Weights of a small transformer language model.
Size: 9 layers, 4 heads of 32, MLP 512 GELU, vocabulary 512, 3.71M parameters.
Each number is 128 + 32 x the weight over its row's rms, rounded and kept within 0 to 255. Layers, rows and columns count from 0. Numbers have three digits each. The size before them is the row's rms in percent of the matrix's.

# layer 4 attention key, 128x128, rms 0.175, rows 106-127, columns 64-127
094:131110127112143108186124060127130166132082163185136128187130125137068137116131102075097174134105140137079091163096192097162111159109058096160172111111182107127134073149150175149136063151164173
145:109146138147106183048152177124125085130172090094146113079113137158189130132124149137155076125122144125156162094160083134119138091173205155067095154131107136113104162092096089106148172124125086
101:122095091120161108185106095121140174122094145149126134133137132153121142167139120101109139127112090184118088162107165117165177127089081088162117094089164085146128072162149164149106053117111141
089:120137159104130139118119132218141107146163147061150161096053164138068111090115129181150135158184091108083119068126116115122122098135132142098127105102143162108145208106079129078105151126127139
077:113114079159171138112121114137068142114145111110112129152127116152145168118133174134165197085125084172188142135101171098166078176155116071160122099165141118163110099141136152201143127171075097
084:171056129168102110095126160115123109148110129111134186093152241134116151158144092127120107146135150109128106136130190067065168066190127084089130109108116115132143169113112126091095125143118098
088:156163090123132189114124145107116127159088121095117064136149134207145185084126140090151122124084157129094186128085171122156099150141135104056153152147038130084136119154134139148151141122104162
078:137106120142127085132099114056123090108093113105104100170164180161197156210125114127114207191116169165121168126123151170150165103179126095132099117121111138082088088137110136169116114152116091
090:203118143132142105163112134091125157175101155163107167112148172086144094184113104155110126123092116114090122084195057162167103126112123111093123136120137189140073130088125121093084099111150208
092:149188110157147149117122105171141102141154096097101105105153106167126131122166195093174057138131114143076131133009116148097164052133130148081133127134093108119143168133134134152208113121119144
074:112109139120102096135145155118105124146110166135100182119118138211165142090130165158105178158109131160148122111112169147086201146203123104095174064155153126108125113099118146147075060084088094
081:136110139096103196120102073135163158125118147135193113126137097130120207146140119116076153074099099114115140102170121156103104132125133145128130085144137073088082078167173140132126132113151128
080:090139125127138103149147085173065079112157133115144151123103094164120080127126147123139144152160085181184099117210072155179113183120121142143121161130199202187139111157103133166170139099109167
081:164114101126079161119118137109147171125139094133110040129164107094112222124129100176145130017143093146109187128101164148086097116126124082158165155140126058148081106126117135126119129127061123
080:109111118135150203171111131192105135155155144103102034140116080159141148081168146087138153157103126124071103136072111153171081148085141161106114131117113147179106112145085103143085130105114219
102:145155103144121116128067099076135115096088136069092097112156103169164156132111158114112106078083107178101164094119131107098128114130122086066124104167075133061144063168127141102180145092144056
085:143159112091162177123138115122074142106147130145147059116097092094125168103162156072167119170089164123143109183057086157186120119071123139142112139148130157147152124180129114193127149160114177
077:154115106123149067114122093120103091091122151112116160125166168131171093139137092104166157099080105111116167116075097098156063120155122141119087137060088147106136135127147132144145123213138096
080:093069129146118128111043162175092157091162117105154069189135085129079156104144140115096130013065163057081162132115139104148136128130137149117137134140094136153141073130152153117141143176142122
079:193145098147081124137136109129147086113151196202108164134168095117111112135148181158126138115072142164043139143074100129080137151076127186102118068149154110107137097075089131162165120119154151
084:113158121164114098150141120091145115165141136161086167123101126110092061081118154135146157221178152187142093097190104176116107128138098153152137103139199196125143182107123122102167140106209140
094:114095150117109120113121083189163112096131148127203199121206181152110123189151098122062132082088105082116167131133070105099203099128134130075119086137122106121128133102144143130119075136116116
# layer 4 attention query, 128x128, rms 0.168, rows 107-127, columns 64-127
124:091121146118085167096146148113134105153164098108124129090084122114158101101106127156158093130159148151173182098110105184130125139151180168106145154180131185145097128088100095116153155160154136
078:136102168145138097101119179113125089140094093081201148145145138086120135099156120124120184138085162105086168111155126108135104157182146111170161152135162153130086078151112146103167142127185142
081:097186113108170181144200094177102121084094091083081104140128129166158123118158054068142122119083134143190159165070108062136106137124158129109096193108106137116137091126092102162158138109153125
087:137133111108125089111118160057127092179122155120155180140074120066075085115139072197123149158162122118118107137119099160109124117084140126166136154119156078176113102154169164107162137165159201
076:086166113091179104124141138152129148117108164091136186138133119163145130110138130137104067126101109139114192145083131134172095124144153157088119136076158124145116065120094117200155117099142076
068:112053144156114112139154079078123170075122169132150169135126148122115123153133162089157119140126127122099155133094105088158174080123144097150126079112072141056202072126124154072152190171086121
072:126073099200060072119165104095166116146164164090152193103120126132062138146091213144109091181163122105083123143173062154125141143100121128122148119120103132095119104141166132126097112097100130
081:099090152084146102132133200166148113104154062122166179134150113122114114152155123066085173117070146171131131109149149108152140134140123094182173077116159157108113116169105109103136102170158153
084:171136147148102177112114073143089190143078135191117102204088125074164133084152083128180109163142139073096096187119142106150100139105132146134127098151106130069167093124138124096123160077130149
080:104108154125154109095114181128183124128136090151192111163165143082061133144160162085137124134089160125102028111056088133188131146127113115172137162145125119151100062136162145116134111141144187
079:083042117112176100143120117120117145074085120069184115137169146177138062124104112134152157092139132094171155097082088046135161104092158097158136164127151137169111159112136134135129141134162077
086:135228073165090122122118140114161071101149170119070073097071131125129160175107100130150141146107152108080053115138158164085172112129112120158098120132107123131144120148091121112125123159150100
085:150072124118180082114100127086075067179101139132212190125143113110117062081145139176117152150161114058128119125154071089096095125098130127106140141166168115112105152152185172115120145184159124
079:134179135140066096135144197107157117063142059121140152164126134113116120124143174109129174107119147121157112115131119143115181137116112101165176154110073193090132119149114185092167197165156187
078:137098153124136122116140118110124157126072135105211122119159104116131154186156165096135160148079161100098133130189104103184170079117141110188135144089173101145083149124156139093097134118131108
079:119117179223097117132089088119147106099118102093110138161112104177102095073079140082147153137142114145101152036186105120115158147152123115126162146145067167115169139126106155092141167035132105
073:067139153125165141139135204168141125160178103134157137126083072114064105132122103114089201169142129155142173130169134174122159132102149125200164130127156091155125068171141128164132129081161177
081:135134147089133176149134146109120190106105135151145156102097119080183134107194146143134141107147113081188144150085130114112125097096155106142122152101090136168133159110103176110112152125112116
089:194155123111165164141127169165132190117129089178090117165096107080140121151135058130085105125135109099135076165117184152105101121110132183110118172114115162203124088147092110141122111175193195
079:137205132113129128140129056175136141101120141142032104123140165114160141175091112138136074117124096156119102134141136166143112186136108146081075095140064127114129165098118046102092088109066147
084:111095109103185145120107187145117156119103157124191120140113114126153146111152075124156132120149170087135111156070147078126109087118165127198138141096186100201141081161126150185144114096159095
# layer 4 attention value, 128x128, rms 0.165, rows 96-127, columns 64-127
107:107117185078129118140089174164075173144082153078137197104119142111197205156168131115118115112117135134142150125144175156092129090145140069121114082090125164131112073103135120167127109104045155
102:155072160093127095156110109120126123082045172072086182072185203112176106155105111130120124067129106115139135111160131119150119134148135072138095094120121160116089075099129117124130095098109113
156:107134131168135159150168122110107132114124158155134123141120172137102160157164195181155138129149133139145108094158070117162135129123120205137173108185193161169072081053184112150142107124166123
139:130117085169164174117123147187193105132128182134117088123109139147136119103174121160175141141101079128125153150134131074148152130135132105145158134163101097154139201134128163104099143160080126
123:150140169147158125128123155091107155180188097174127174162106184134111106103139161140115150114174122104130130103087126160091081123139136129110111121146154134115132110184152090162141130180125144
131:087135139206113169135159169187128142195190159170123155155098135135117178093191175178119176156155139081152158180146155129099136070123092144123170123151145167123189136121183157160128123128049131
104:132082165079124146142058179159062140103096137090131115100166135055189154104198161101130135072098157120120160156138095105148070135128126121103091136050123148170145133121139120115115094088084122
149:124168109172107152137166158172142104174142165155063132173161148131105094051134179163179176187149145143127147142134157130154147103188087125143159159136123153122133152123163141125106130127085103
112:124170087141143121148205121057142086115111135146137176125133143153099124151078143155091138127112100151171084102120122109155161119162137127151121106225134067171062073127115146157087100173145117
094:125125146038137115123117118112093120100040118076170096076188108116171145156112149094109097131053156167121106141108106111152121141135150132118074113122173107157086083088091122132093102078120091
109:122110135105166148140092217157063148147119189078165135098113182088150173071220181138119110084094097180130158159120120068092134130119146071139092076110136136153129061131137141177113082138037121
123:157139098059149069107131075099181112079087131116112161121134127132179075183074100085116105118109092106183118130088163154145151115145137100133066073153076080097080084113078123133121124127132126
115:068174082144116120123124132110171096089157192111135102128081104176099055109086175128096149164151164131148135077145144083102178128188135114159172130188093113139124116134091158123095124155171099
101:126086161120091101128108144166094201164146125103115157122061102120167204149154114132126099112134145097152141144140184156100152061116104129086103086087141203133189071141139125162142122075058139
104:159163112116138110114140091084186090117096112170081112176191133120113044109070123137170143158122132157137101081104112143215126133176143153153116152147099095116054170098098107081100144123194116
103:115082155190144152135152180156138135180156119136157135090128148129169158133148137188080147131071130073179156195132160118090096066121107091142128097128135134142161154108132167162080124153065105
147:200099079159153176130124138131118167158068139148102109114142202139185131122193152130185093078131084092109111150107093117169173124126111115115083103126116124168082105078145096196080114110078143
116:129166118160061131138119151108106161156169062187093112199065082090088202105128134125138145124188161135096116105157152177116132115136101146091162193107127134185171150208153123151136142107114173
126:139150123060166115125104109097139092063056153066160129076171150130158097180097120129074113071124126136140103078152065095136137147140187094128112113177122092141066107098089145146084100134167099
118:115069167104182123130143143153132068079079196025147155039184180133160087125108115146099136113096111119151164157134117082108108138149150057164133125157135145112124108088124162113096107153100063
131:150136086063116112117116069130123153085074085126135125097083054121157178202116064084144079098110110080118119152129123146141157146094133147102116100126101111159136131133107131108131139080112153
120:149118163157082119152170162100115086190151109155054159158182175138083091080074164106134155160151176164103142107114160171156115117196098089155158183082141144140119142140142086105071122135124119
144:106128118112071100134088094123114175096178093134157108143074034119107167135129097090120105126153171107114120135135121129103130150080120198093133107101135151111184133152131139098194137101164150
104:127132117114171153124133145139195079133148155155102148142177130137106096101117132138156160154093122195148118107078138109181089140173148128186142128160091097136067178112110134084094138154115106
104:160131095125110100105136071144215102082163075177077129185099110103095110128085071120165130147155086127150101131137122125225128139120126197120115144153094090141118189135144138102144156141177133
100:161084190088139112136101190139060132168081122080117138103165171080187170106155131112110105062114139138145133141129144141132137107157127067076076146086124154162117064130129113181078077088049122
141:148131104062085070140091085092148142064087138099098170112130116136140120184070109083115098065194129106149123073155144141131129144161144086118113105135090127133108080136100121124102116132174136
106:169103135075100082138149078092159111108082100169067158121188161123123110183058151143141133135098127146146082106118140201190100098153120112153071124125139110167094072114110091079064119096132115
119:105181087118139139138180090162084096112098166101115143118117069144096111160105091123099105094115130136090112099140157129148200169140126144106160206138126149119149113174080138108136118037099147
114:151142125113101139132106072133114160158087085145092109130171108157142114158085068030144100136131183069073153127111150178134165148146095107118138150052094139086118174120119068095110145088124159
130:136141126185154214139163156083109101165085146160153136103161179133125143160164172222098172097087111149121122128166085123143119127119141101151162137170178089176088142104138139169093106145097131
128:138110116180151140117149142110183081115151100129128155123123189153148089137110123141087139125194106004143147135137122125087124099168124096114153143163102081146156161147151151174049158191133117
# layer 4 attention output (transposed), 128x128, rms 0.166, rows 96-127, columns 64-127
103:100174103139126146141064092109073104191144137175054122130166152175109138109092137141063090170191179157109172147157183150101140123204112149084117125101120140142128154095116065171119061147081157
101:117159088150166154179104045123117147076105141150047087136110156139159169147097114138155066168183105128135127168137128089129125167171115166083074107137090131092163148112153102133135088089089112
157:108101167150145097120136102136170180124141156137121192161082100128150162196145114096128116111127195087152121133124117152126130155073113177178119107170162195112125142105090127110146126171153155
137:115066112088162120170099116168153098071134140117148151134181160092112073147139191120179117104125160072130088110172134146083132124130137076170152108160168108097136183144197102135107092129113119
122:123121154165053093048115122127139094187135160174116168067129095126128115115131152127137178118137102136132144093161109078149139085110108116133131132082122153164085158200160139094106193140104104
123:127091136147162090135100179090150120172088118130170159127188144160064133144124144161050152129151184112138091121127090132141139131157104120175162126142170134135115114126148131168121060197135120
100:103187112113130199205086109102116132118153130129071083141125141095153185119111152134094098127168183144162125133114111158135157148151107152040104123181044134133164107101158138109139014128113150
142:078126110150166118113093131107159074092104146101177109125155164122088110126125179152170148147126162101186104131133081135131129139183144090188158128187140128125131138152157173147131138138114062
111:162094098162095055108169087148116120114134138149098143099137093166107119167088154049181094112123156121172118096127114124103118128142096104154057110138158147117097159130047129177081179116100051
094:136190093105126159152145098122082163126148126127089062144108108145165173110096110117134058140170159135137151137101138164094132165142126151063060145140099150109154131076042080136092086102115138
105:111160118116125123195082137131077101139131159142072126122153151109127113129086153075083091114170196112124125092154136132092152119132087119099109121140114163123115146136112078135084003147055146
122:145143094167144094116130079115090111157106125188121090137125113151133117067092126149228085145135071146096129170102141095131095155191146168069062119086115143106141144090121058161142195087109115
116:138130167121182069157160155129110100082078103111128160148154138117053104190130145162129150085099150141107110108122058090121059101132140119153119104093165128117130144120063146136124205133146061
100:120167119154138148141097144114115132184097115161088100151123116136053137088115097179034109188171156142098127163129139148142133144182130201097130142095143126164158105120131134157149060143133163
091:104120122149120119041157097122168111071151145133162106139099127098162122110146171118255125135101105106154131128122124116134121123129199104144126122170103130097136146132134149112150254078118090
099:156097094122163083159120151057158126140104077149153125115209127170078128142099152139040122119152185122131083115133081142129134124199091113117107112118162107090076118084152092136093029146110113
143:061122087145142133142082064141167097094155176151124105136064118111149144131114141115159077177168172062130096131153120107132131170123095169130076141186110192110175181102172094122121085133119123
111:128107156140060127091126151134147090168171124118136188115094081106087123107139138140082173137104155138158134134134148158156141116125144110169176140107127116212146103187115255166143182164168144
127:154149131105132098133187066133100156067124129145068133129130108132170170193109116092158079090169128115102124119146111100115103139108143142084052116107101132089134163079077064128081163107132108
111:140139090105201124183135095110092158067078120124089088111191179142151128159095128125109108116151127117116127119147082105086114136174114115099075111138125099058108161088159051098092056102073087
131:132129105102139180164128082154090167167154129128114110135073085137150141086146096141122099143135090138096153186093182175117123174124135171095120133114125116147171122080117108171166134111186179
119:093146084160133137102091110101152063094130146104140105080124138131130108121108183158148157161093131136191149144130102123132113116165121083161140127144106105128114136131139241106110184111085064
135:161134169113117160181150193113125165161111086104133156155083097107103138118167076154051147114104109171096140159074125155158126136102145186120171104120123116167135057122108193124181120138207190
101:120121116139125106099128123142132113090137157150127131134169159118151098137137210109254144094115157123153116100136148132079132091111143044152157120163127122086075167149166119122109174096069086
098:162090128133113089063178122152146147093142139136155137165094133076131129123164148128246131107070080099147090133121135125126156143109197118167141108139126134141145094141205195141169211105162142
098:123174076136124144130098106106104103120127132162061071105123119125127144099063136102107084171207185136146123120149124123117145130195128153077071156142051132121155143119125124128090039110083095
134:140178127155172121151129056107113122090102128163036115157071109117105161144116116169144111125161084168096145171118124092139087148144150168094091114080089117129157146114118154151148214099165114
103:134165096159124149091121058121147132115140164186090076117096108146160185076107147162211098174128080132165111203108162141131121178132123131093062135128118109102171152102111136143113186086081111
115:119139121138122193172138128234091153143101117060134054103111136162145099121148057083141143157144100148133160138119144152145113132106114137148129205138120082139196162172052144180134152105148068
119:058153092141142221138072086130128092129143130086147047118060126161156135083165127191141146177136073158136201193104154109140105130152116147120155163140100104165165117086146172137165181104147126
125:125082125101087104125116084147159135125183150134135169110170129180174157196104131058115093107163181071163101084153147134108154128073059067132102126145149125097117167113077068148063081153101120
126:148060121126146040096144103104160089133120090153141172091186116138111130158116164165100166099111136120130092102158059074128120120160104122150084109065150123113112187090202120131087178152163085
# layer 4 MLP up, 512x128, rms 0.18, rows 0-53, columns 64-127
102:166209189140151157169165111112093187144072154135146101135208188146076131170127121090150069101096161141125157136149157110122114096107096144099154135127166128107114089165110124124063099127135140
098:113073069105142109143112106133111172104134100161113200129102204174140179103171120111120166160132148109069130107138090140188107148092075126152176154118123103127136111150185130161086130190175100
091:152077118140128091124187179124200084132109153111183132148148150099103108116167148116079145136144143134150096169096172091149176115135100116182170182139133100173106097151154195172157118083156134
110:153132121127168072162108093145181142146098175111065088113159147130130124157167161091150124091134122139108080120129166091187119125109135148115118151120080146155157096173156156145150128169183131
098:090113150119115145124102125190109151125104111139100138135195110133102159118108089099118132136149087167142120164099116110169120233051113110152131110119167123148159143154106162140099108103091131
102:182153113138112120136077113137133068169105117138162135128142109097058137128122177129126130138159123131101108120132183118143083168104107128134139099158130090072196126140131156134135105115158210
098:154167067151163165145165079171167160131129176156170098148161152108140144139143118096107141115065064118131104154115114095093165098127115051093130124089120101084118150157141160179087121124066100
104:163100129100125077139144096083130108090062126128092107125164184116147187114113066056131076160140139118098181138193141115148172194106136088136081089132140085133176119118114149116092087145057155
108:147107122083143152141078097158109155131103211146125100159108157065091159109198163109148138149153150150142145117080142080190121126068125101180093139135134115172129116125123134184175080093117179
091:140106101073156048203147074109181130148083110103146098131132143116129096118137143176108098075126116186088116099156101138110102136137099103148147137097148141171088091158149161082121079130129181
109:116104134153135093142154089191097179147108145164147084140164102158136109140137135062091102168074051161078076174084148083171131121061135112163120151190152084097119121211146154127076144094122139
093:113129162129151090109147143163112139087107173189154149134104121182110178097149099123125224064122137144095093117121169079147118089147116087162222106164152065151175105133118152114126174145115159
106:153127082156147132115147154137100191139085126079125145161086109138114071079119084105115163067095077200129128136083102074134186159112134081173150051121134126158122087143151125161094112142120164
090:054178100147155141160115100106123142146107163115100112180148109199150120121106142197083119089181158121123135168153135096081152102110068122135140151127103114076142154164119097137096084072149130
101:124079109139132135172113101158122108100115136069086144103152132123147151160193121144080114068122129130098059140061095101123117113074103101120143131144164060138088147122130126122141094119139156
116:140130078164177124165080105177152049130149096084153080146136099125118117094180059142113133131160146135120163162126097176145190060125102092106143071170103114136172131108140178138097133175117200
092:173078123148154131173092117192108123114149134147202105094143125181154149154120121156102106149074124115150079141131134165099135095114119119093132066121184139139147171148130124159118060111081144
102:118090112151140101188133179156160101106122160100098155094157148139121159170152103117137140087134100140135153153132184126140176176125128093160152120088113126093142136112153140150111157127150125
108:171120125117186077120132092140140190157058128165088121196141176110091150109095084063137079113133082142115134151059135087094129134090129101093137119109145140167116146155161126207087139154145118
102:143115154084169110160131152159102128169069154086126157092175120079139173129139116134107139154090142119122070104163133121122105120046106088170094119088162170118149108134132109119121091125170143
100:096112136134127095127174149104149101126148136078187118128142130100134081130146138118089197044129111157120122091169142144139118120098118110166163137111113122169088121092170161138097119169110153
101:198137054163132138160130142155135149143098090166146167142167210097071105128143102166139184078128105164071071090061159120133130115160101164134120097118148157149163150156135131122137062082122128
111:092086106059120117159110104130128100095125156118157165120112148182072149139137114117104127083125107104107121124160118100171076097091123124201165112071143125159160165175165142168102085155133133
099:103167136169120076120131099140119109096115158118129130159159071091100161138139125141138136128131116134097071168180103048128159057156113175192143098122137148118202133114147163206142112138051140
105:096139161099124158132146094139180176108106114164142152168116127134126139096154098138130144140109065186146123212196098107119108135124097125174150095132194089076165060118166119118085152169175153
099:117143118136140117117113111141106067108140179109093102180113107157067137086084145044149161164145074152145134176139144104151104111145081130181200166161126146137120141138212143114079126108123137
094:123125119123176147153103057138113114135146123138122149171110100104134117142127065130122141136077103208099152202142153085095086176121056137198145085111125124141140098151138099124093102148136105
086:136168139107158135137103135166128208193140162124071132091155094102140136126119128110041194163126139099125107091163124132090126135103119081138136133098165098159135176152142120133108019174133155
095:191139153107151089136116165084112163112100090107117128090160098174067103113158116155122141122122080201081207132093162153120133184123133101148128150109150132139093100102185159181102090130115136
101:171120101163163127124143064090161191131154135129172138127136179121161139130089201112090161154115128087084133120080174153129169161081083094174114067068132073053105137129131168172108080104086115
090:153099051136110126143106136187158107090159105152136162165132082180071104098152199174111161054082095118133092164088106116134145177100130144137129090111113088090096066089132163076143097157092093
100:128161074201124120178089098108122080120168141096131126178117099152166156119129127115136104100100143142137105161185211147102103163097076135125086170157136127183156167160189198102125122145148090
099:161072111174160143158138165140152100182139144119096116153092177054083104051157141122126106137040073127152150153140139132105142133145140137170141147097090138141151099150187150178099117126138186
097:121162119138140114145154124075123149166141183153169160141155151127142116135176194118095147109185163146211179162168111145115120125163114042174181101115208081154125136148191131164151094111076135
106:175095103114144124197107151105221128138182163175082146138176117142134123118088082106158066064165144191114112173129066093171098139111115133107149154078177108155148165158168141158136156160163103
094:202136089104143138189097094078082144046092170168127169122089088182081156126158137159087143136161113152122099186163117099096106066071077086136134107149121101091137135119111108122149101134116144
110:141063079148170108146110107073075143136102164155145134127155168092042129142046111063108121099095100089133118126142194113159105087105142101163120093138160059194141065153133126154112141137099135
097:162149074098111120142128126127122134189117084101135122190175120137138150158127132130122121171129084074141106120159136141120136130110084109172126161130168112161094074165154135154048077120178073
104:139092154160133108182131071189168107102120135148099125175183160122119154171136102130075144160150136134108126143129166134186071142137126125136134176118098092147151141110141178109134096191144150
114:170118170124184063128156108142116107175148167155080112149156225111075110113128195099154171120100085160126154162100152138216128150119086128108123144083121141141135085118154131162162129143120143
100:163072149085168166132099136133163109132116160083183132150145168116085172121170122067140094133107132082106162109122139089120167136073104145130127121177134135079153163133130150120110131138110103
097:167142117115137089130130148134183121107052077121103134109096106110133093136149127121149113141178115119076158143159141090154140131066074107158130081145087105152131103134161141151158143114122107
102:139132149126158099158066108040182154085097119165128065124132110100138110164121144128141111127137148184115115133102079116161124121164080122152104121120190106057185073137118171140136087066166165
107:130088121164093133159100120100136158081114145084105186112160188116123102132143110116131179133073087148118164137176096105130161181103122086163139045110132063132186127128159163114085131124156100
099:056105147155081132103083157099135105094128137116091125094132157142148116187088207133135150074127114112091115115125154081165115149129084147182190129117097097151137123187136152184132132159088137
107:140133150108134113117115130158176132114121145125135168130127159189102171146127097156092154125084113156145106129109154101129137170100095052181173136136138121105167117124132198112077044099098096
092:133138109157119094115161141087133121135115174095158124144201204099144096093114126118167134152063124132077174161101121115155092101115121138154156116108111090145148137182148148175116164121124196
094:134099152138218104137075129144126194095087128086156146157102188148160097140112064127106139119123162085145138124109075089068139164155102137123147098154130160156087087140215159168125060183132122
099:154136159157107116130105085063168144134125162155136168145150120066030085108114157111162131153066098161137079116139137084130146109118109080132132097142168074106092135165200165139157134169159203
107:140112084153102144149131091142152123192145141065107108115099151135071114165152109111105055139135114128089081163092119074166122087105098087187117046162174148046139138141141171115104123068098062
100:125125138121158115133045088181132180108113096075150121108133119156154180198147074172106199110150118117131081150072121104199078081109138094136144182118107092152135095176137140163144116164152120
097:198132147120154104164085187115142131130102132190167140172176110131101138133185132145150213116189121100091055149123086152137135126087103088151106153108157122172117201142129148129176120106132198
104:157146064141169147163118099159131188100112121134098116133107110096094162147153084121088136151086096203132145126121141121104096185123138163109193112125097135102173099154138151126131087111174116
102:119075175128117147137143070128150128192123160102108120118133140066102126159155091096086130128166117174125117095136132123109100134125041151139081121109116069191106138122122130128175139195111138
# layer 4 MLP down (transposed), 512x128, rms 0.189, rows 0-52, columns 64-127
110:113099141059157168177194131069141123113158080130146067099148188120116155180097161145107156157100115140143155111103126072106117163133105087101117096150145124191150120087121069079101123111118093
091:116089166071201101169160142173078100160048117133136122103168174091132143167130160133122123087103111139125129121104102135131119184165145096101125136151097117124080147075109087124112159133088075
091:133171142104054121110079086082128080044101086084101147196114131160135138121140095128203161130119110156121176116126139121165174164120147175100153112131126160143132162066106090116096176177124104
107:164178119194142107163155123156125132101162110138138126099199121113166108119094172173114101161096043143105148109099120116094075126116191159124109142110170098140145164165112126182121066085127131
099:180136094127135062133141043065120100108081120081111125183146077130101104087187114153145153122095126122136125120114146104152171098162114121156067093080115149147107080150091126136114155202145141
099:142156119116062139147059105143131114194099127188183119151173090093103125172115111091094097145118127124069139096126154088141086155114140123126060096127191091074171107096141125122170143091176148
095:147098179128112147105153149171146159138108133074094194100116170098161129167060147132117128252128127093133171157128062168142066133080137205177139114093161126137139153153089172107131102094088132
105:130126117153105091114128108192129131101177108141136148132113056133099074154147157152135124123080088119151118115166124110136118092209067124200152136104097117168161112134150106185132103132112142
108:110176108170164151115159084185107128153136081141156175133118099168149158155168100086158142156135091071133098179126106157152124176139124150098164191152039100110165158158201102174173159122142141
086:119138145109138109121136142090144114115149109160160113160122121139086152083100195141174093163128125119163151083117160175118127113115150164144085171102110110114147113136159153132148150111114116
113:113134122124138104145141106168129120110158157139128128130142101208138128099143135172096107168093103121103128153093105108125138098140176105136120133183169108126125113174112130086101120086116087
095:116156135093091201169096125085160135186168113121193106159102125143176099145112136123112070189092127133074138115071105161142119096121088173126135146138143113131193086079106157145125082147085106
101:102169097106078089162166136113187149136097145141096089149104134174155134093165140128073101116165097093144066134147093069171089141158122124083097151121145061108169094193134145140148071120154092
093:148146134226117068088129159127127115121132095177080121185131106184153114154110122132180192097072118151143104135153085131123162135071176150168108155149100072163051169119108085132147150134174122
105:113082077115165173094147089088110118170125143166108122155154168103133157088146135085155103134158134157137160164153160137127178177182177180108149089119097141142135104168099109164095201192123139
130:077116080117125102144100130140102037132166136110138151129106117111151098075149073166159164129132192109099170126147083121096168101104122082141151060125113135114188133088116131114124113095162125
088:115174113115072160091137147105130064101105128161114130138153130057083141091102150087115131109158163126132173074096184178135082165128163181112150119170078112132141122128164140084087089184135105
095:162102123111127153170137125074163101135154124122105152025124139152143157128104077137117128137162119171176148125126126076093127170085252101151092143116066160155129140149062127114118114140168079
095:136182103082110146081161157124129182158132123142140109107125186109160097136091092208189152113177105077143109132165116163121106093175150053131148135134099139091151122112093091197132157165126153
116:141075154136162195119135165123169099128160153144112127088108128121161156122135130149101147148148064101055120105075134103157101141203159116133106135106160198127134169172069137177155127159132152
094:114100112044146165066126101127070145112108191191130064187147122099150156136139128135126189123118119078163102136094140110159123168095127179148114131080091130173128166080139155129093123155173130
093:140158078105067161162120152196147145137133134146183133153117107119071179122177145154172120158114116074150139119107113127111099114123136162071095128177087137173143180119114116079126098084082122
118:191144122164114121090112142122058108120121117094168115110102110121143125128088157161130055111153077201078110108089077109127070089143179148161183171187096180194155133106165114141119146135170119
092:120162143072126134077061135168100126182131144204117160090117141155094110122117098176158067097192114103198053097100142092169145148148120105111172113105111101108105151094108108144124117167144139
096:089137181137089179101124137118190182114168109100139156133139139089111156087170196120154120152111117187160136103166117090063083136137121136151142119110115180099169128091147152081040102130116089
089:083152130128110102124084111103051156117080110152128072151073113155098183067081126159127131104124134063153143133112081138178125069065101087123134148076191122156146129105155117135120135103063178
092:103165102172145151099148182145147146082138102121146160151124072138159171138187197147118124146155040162156165152074120104116097127140134127170132164101103151080123094117077137210134088165151107
082:165130137163131105044114131076160130093104142118099083177144161132114086074171091136207125123098167122162141156153091134190155179126153148178138194141113160136119179057099179123134212121136129
097:134146093086133074134108127199122117095156143088087112137105139162164160166162092170131141158127130083229102182163134080204110119090196135131098109136148104090141150116100124131099136135178171
115:129101150153150097123117159109153140136145158181131154145121149152120181130096218103097142129146114197076107143170136198161154109129153107196141087123147078108166132112109166191127102094126152
094:105138131130098127111116093062142156158138163129132082146127180082117125168098138195151108203135196109150109106156159159192106138110160167129131122150136102167098188105116077102052127114184163
096:090133135136091127188102096066160090148137139126137124102121200091129103118147127086177170100110180149077147098238134157138134168106142113130122109125149094117143149084126149112107159143119066
098:131138126115125120144092095130153149111090129128126152120152099121134099187094084159165145082217168107054132168157117113174148087084160114141151130169087119125195180097082074082117098115117151
097:128100069043123080091071073144144185062103090093157077142092127123066106106133104137136110107131132089070132069130094090185135139106154130099064154138122100102136108123124096098134142104125110
109:132103147164142139171103138077184150114128136141099176124203168161185123116126143121098100102142173142116164134127053090137092170197159126141083150083208173132099175122146150181094097119111106
087:154148152115177086051117177132154149154060067107170118097098131098118173133182132098175188119140148088078134179121166168139127135136147120059165173117103089154168077170139181155066143084149123
124:144075096148145134158129151137173160134121093044082149081064178171138156081071124144119156175083099130125123148114112123148102185124151074133134145096131110126129114145069108096164168152106138
095:206149157092091150164138115120124099117162078109145145120178161181143133062134135153125088114125149106169154159169112094116147071109076064173108110111130119161115093125086134155091100065177116
102:186123137124110135216120105145155119168149152165118104190154155138088164097121126110126114166116135095091129116118113102146120114195078089109154092105165124088098141113083075076156125145107116
102:125104170129135207136119183158102134156110142181182090111125092126110093112127130145220127120228200092137084111100139187136107153139148117090130153128101153098135092132162100107104155147169113
101:162142102101043139175129103066080111126129122148130101111129100096130131116140109108163120098164099169117125143123137133176115125091120142092125223136192168155108091147111064076150162161162120
088:173120114150130164138125198090116140122087064095128137151104124136142123166072139169162118152138167129094155088163117140119214160110159095191156136121158131175145175089119100156116118095109091
097:140157153131138130118170092132132114122149156157061122169104117110090130109087081091142123195147086102187090143155095061130077133139115120128133132161107126196089113125173112150137189174071119
122:066145140152137120125134147206084115161143193185128095080102125053129077116186134110111088136041130151102125142142077177080129096162111148173097099188084087115133129155149123104123124156104052
097:169158167201139070142114138122093092181184124141105116109142103103144107140127064118153089128169210111156111126186109107107058154177160177137182129128192140122159092115093164160071092176140147
125:127106151119080092126072121143099099149108170178135062150105129172120157087082120153144063130085142118155132104035128154182161111104105120099135071165143183115126132089129100076123135086103124
084:147184120161087101112189140068126096117130167125131150076141097123141141110136123186200128154159116113125150097150125165171109119145191139133162188138135089115172176093076099135131107107136150
092:124144132094049199159156163116096163152157134128060081109104087081077126112136133121098128131111156184076079111112153117061165101114090095123168101080181163157069108147111127102115144117125099
095:112145144152183089087119119151102111136169179094110153154147115108099153147168152139133073166134120071141111113122093151134148070135126185114126152166113105153018106111106150139117151128185115
111:161176114164099121151150071124135105211116091079129111122128128116077077163155144166101134122142119157133080137106130091199136134156130082165128146141126152093087117131060084117136144097136101
104:125118101148078200137180114080100096121113159108123118180135123074145057132087150106164106110096123160101128103179066103098181159111122181118163053109133092126171143159180164120135109074133155
096:120061137167155149132144166158101133122177190103215117100134090161183116124148167123154055128173168118118167173158087128058144129124157107131057129108167128175144145141152136141177093121131113
114:157117179141158190165091148165115132102076102090184115073110074074143158114153134070130085087129125177145092122082153155099129149184120178142125145115090148175123113119102162109143155107063133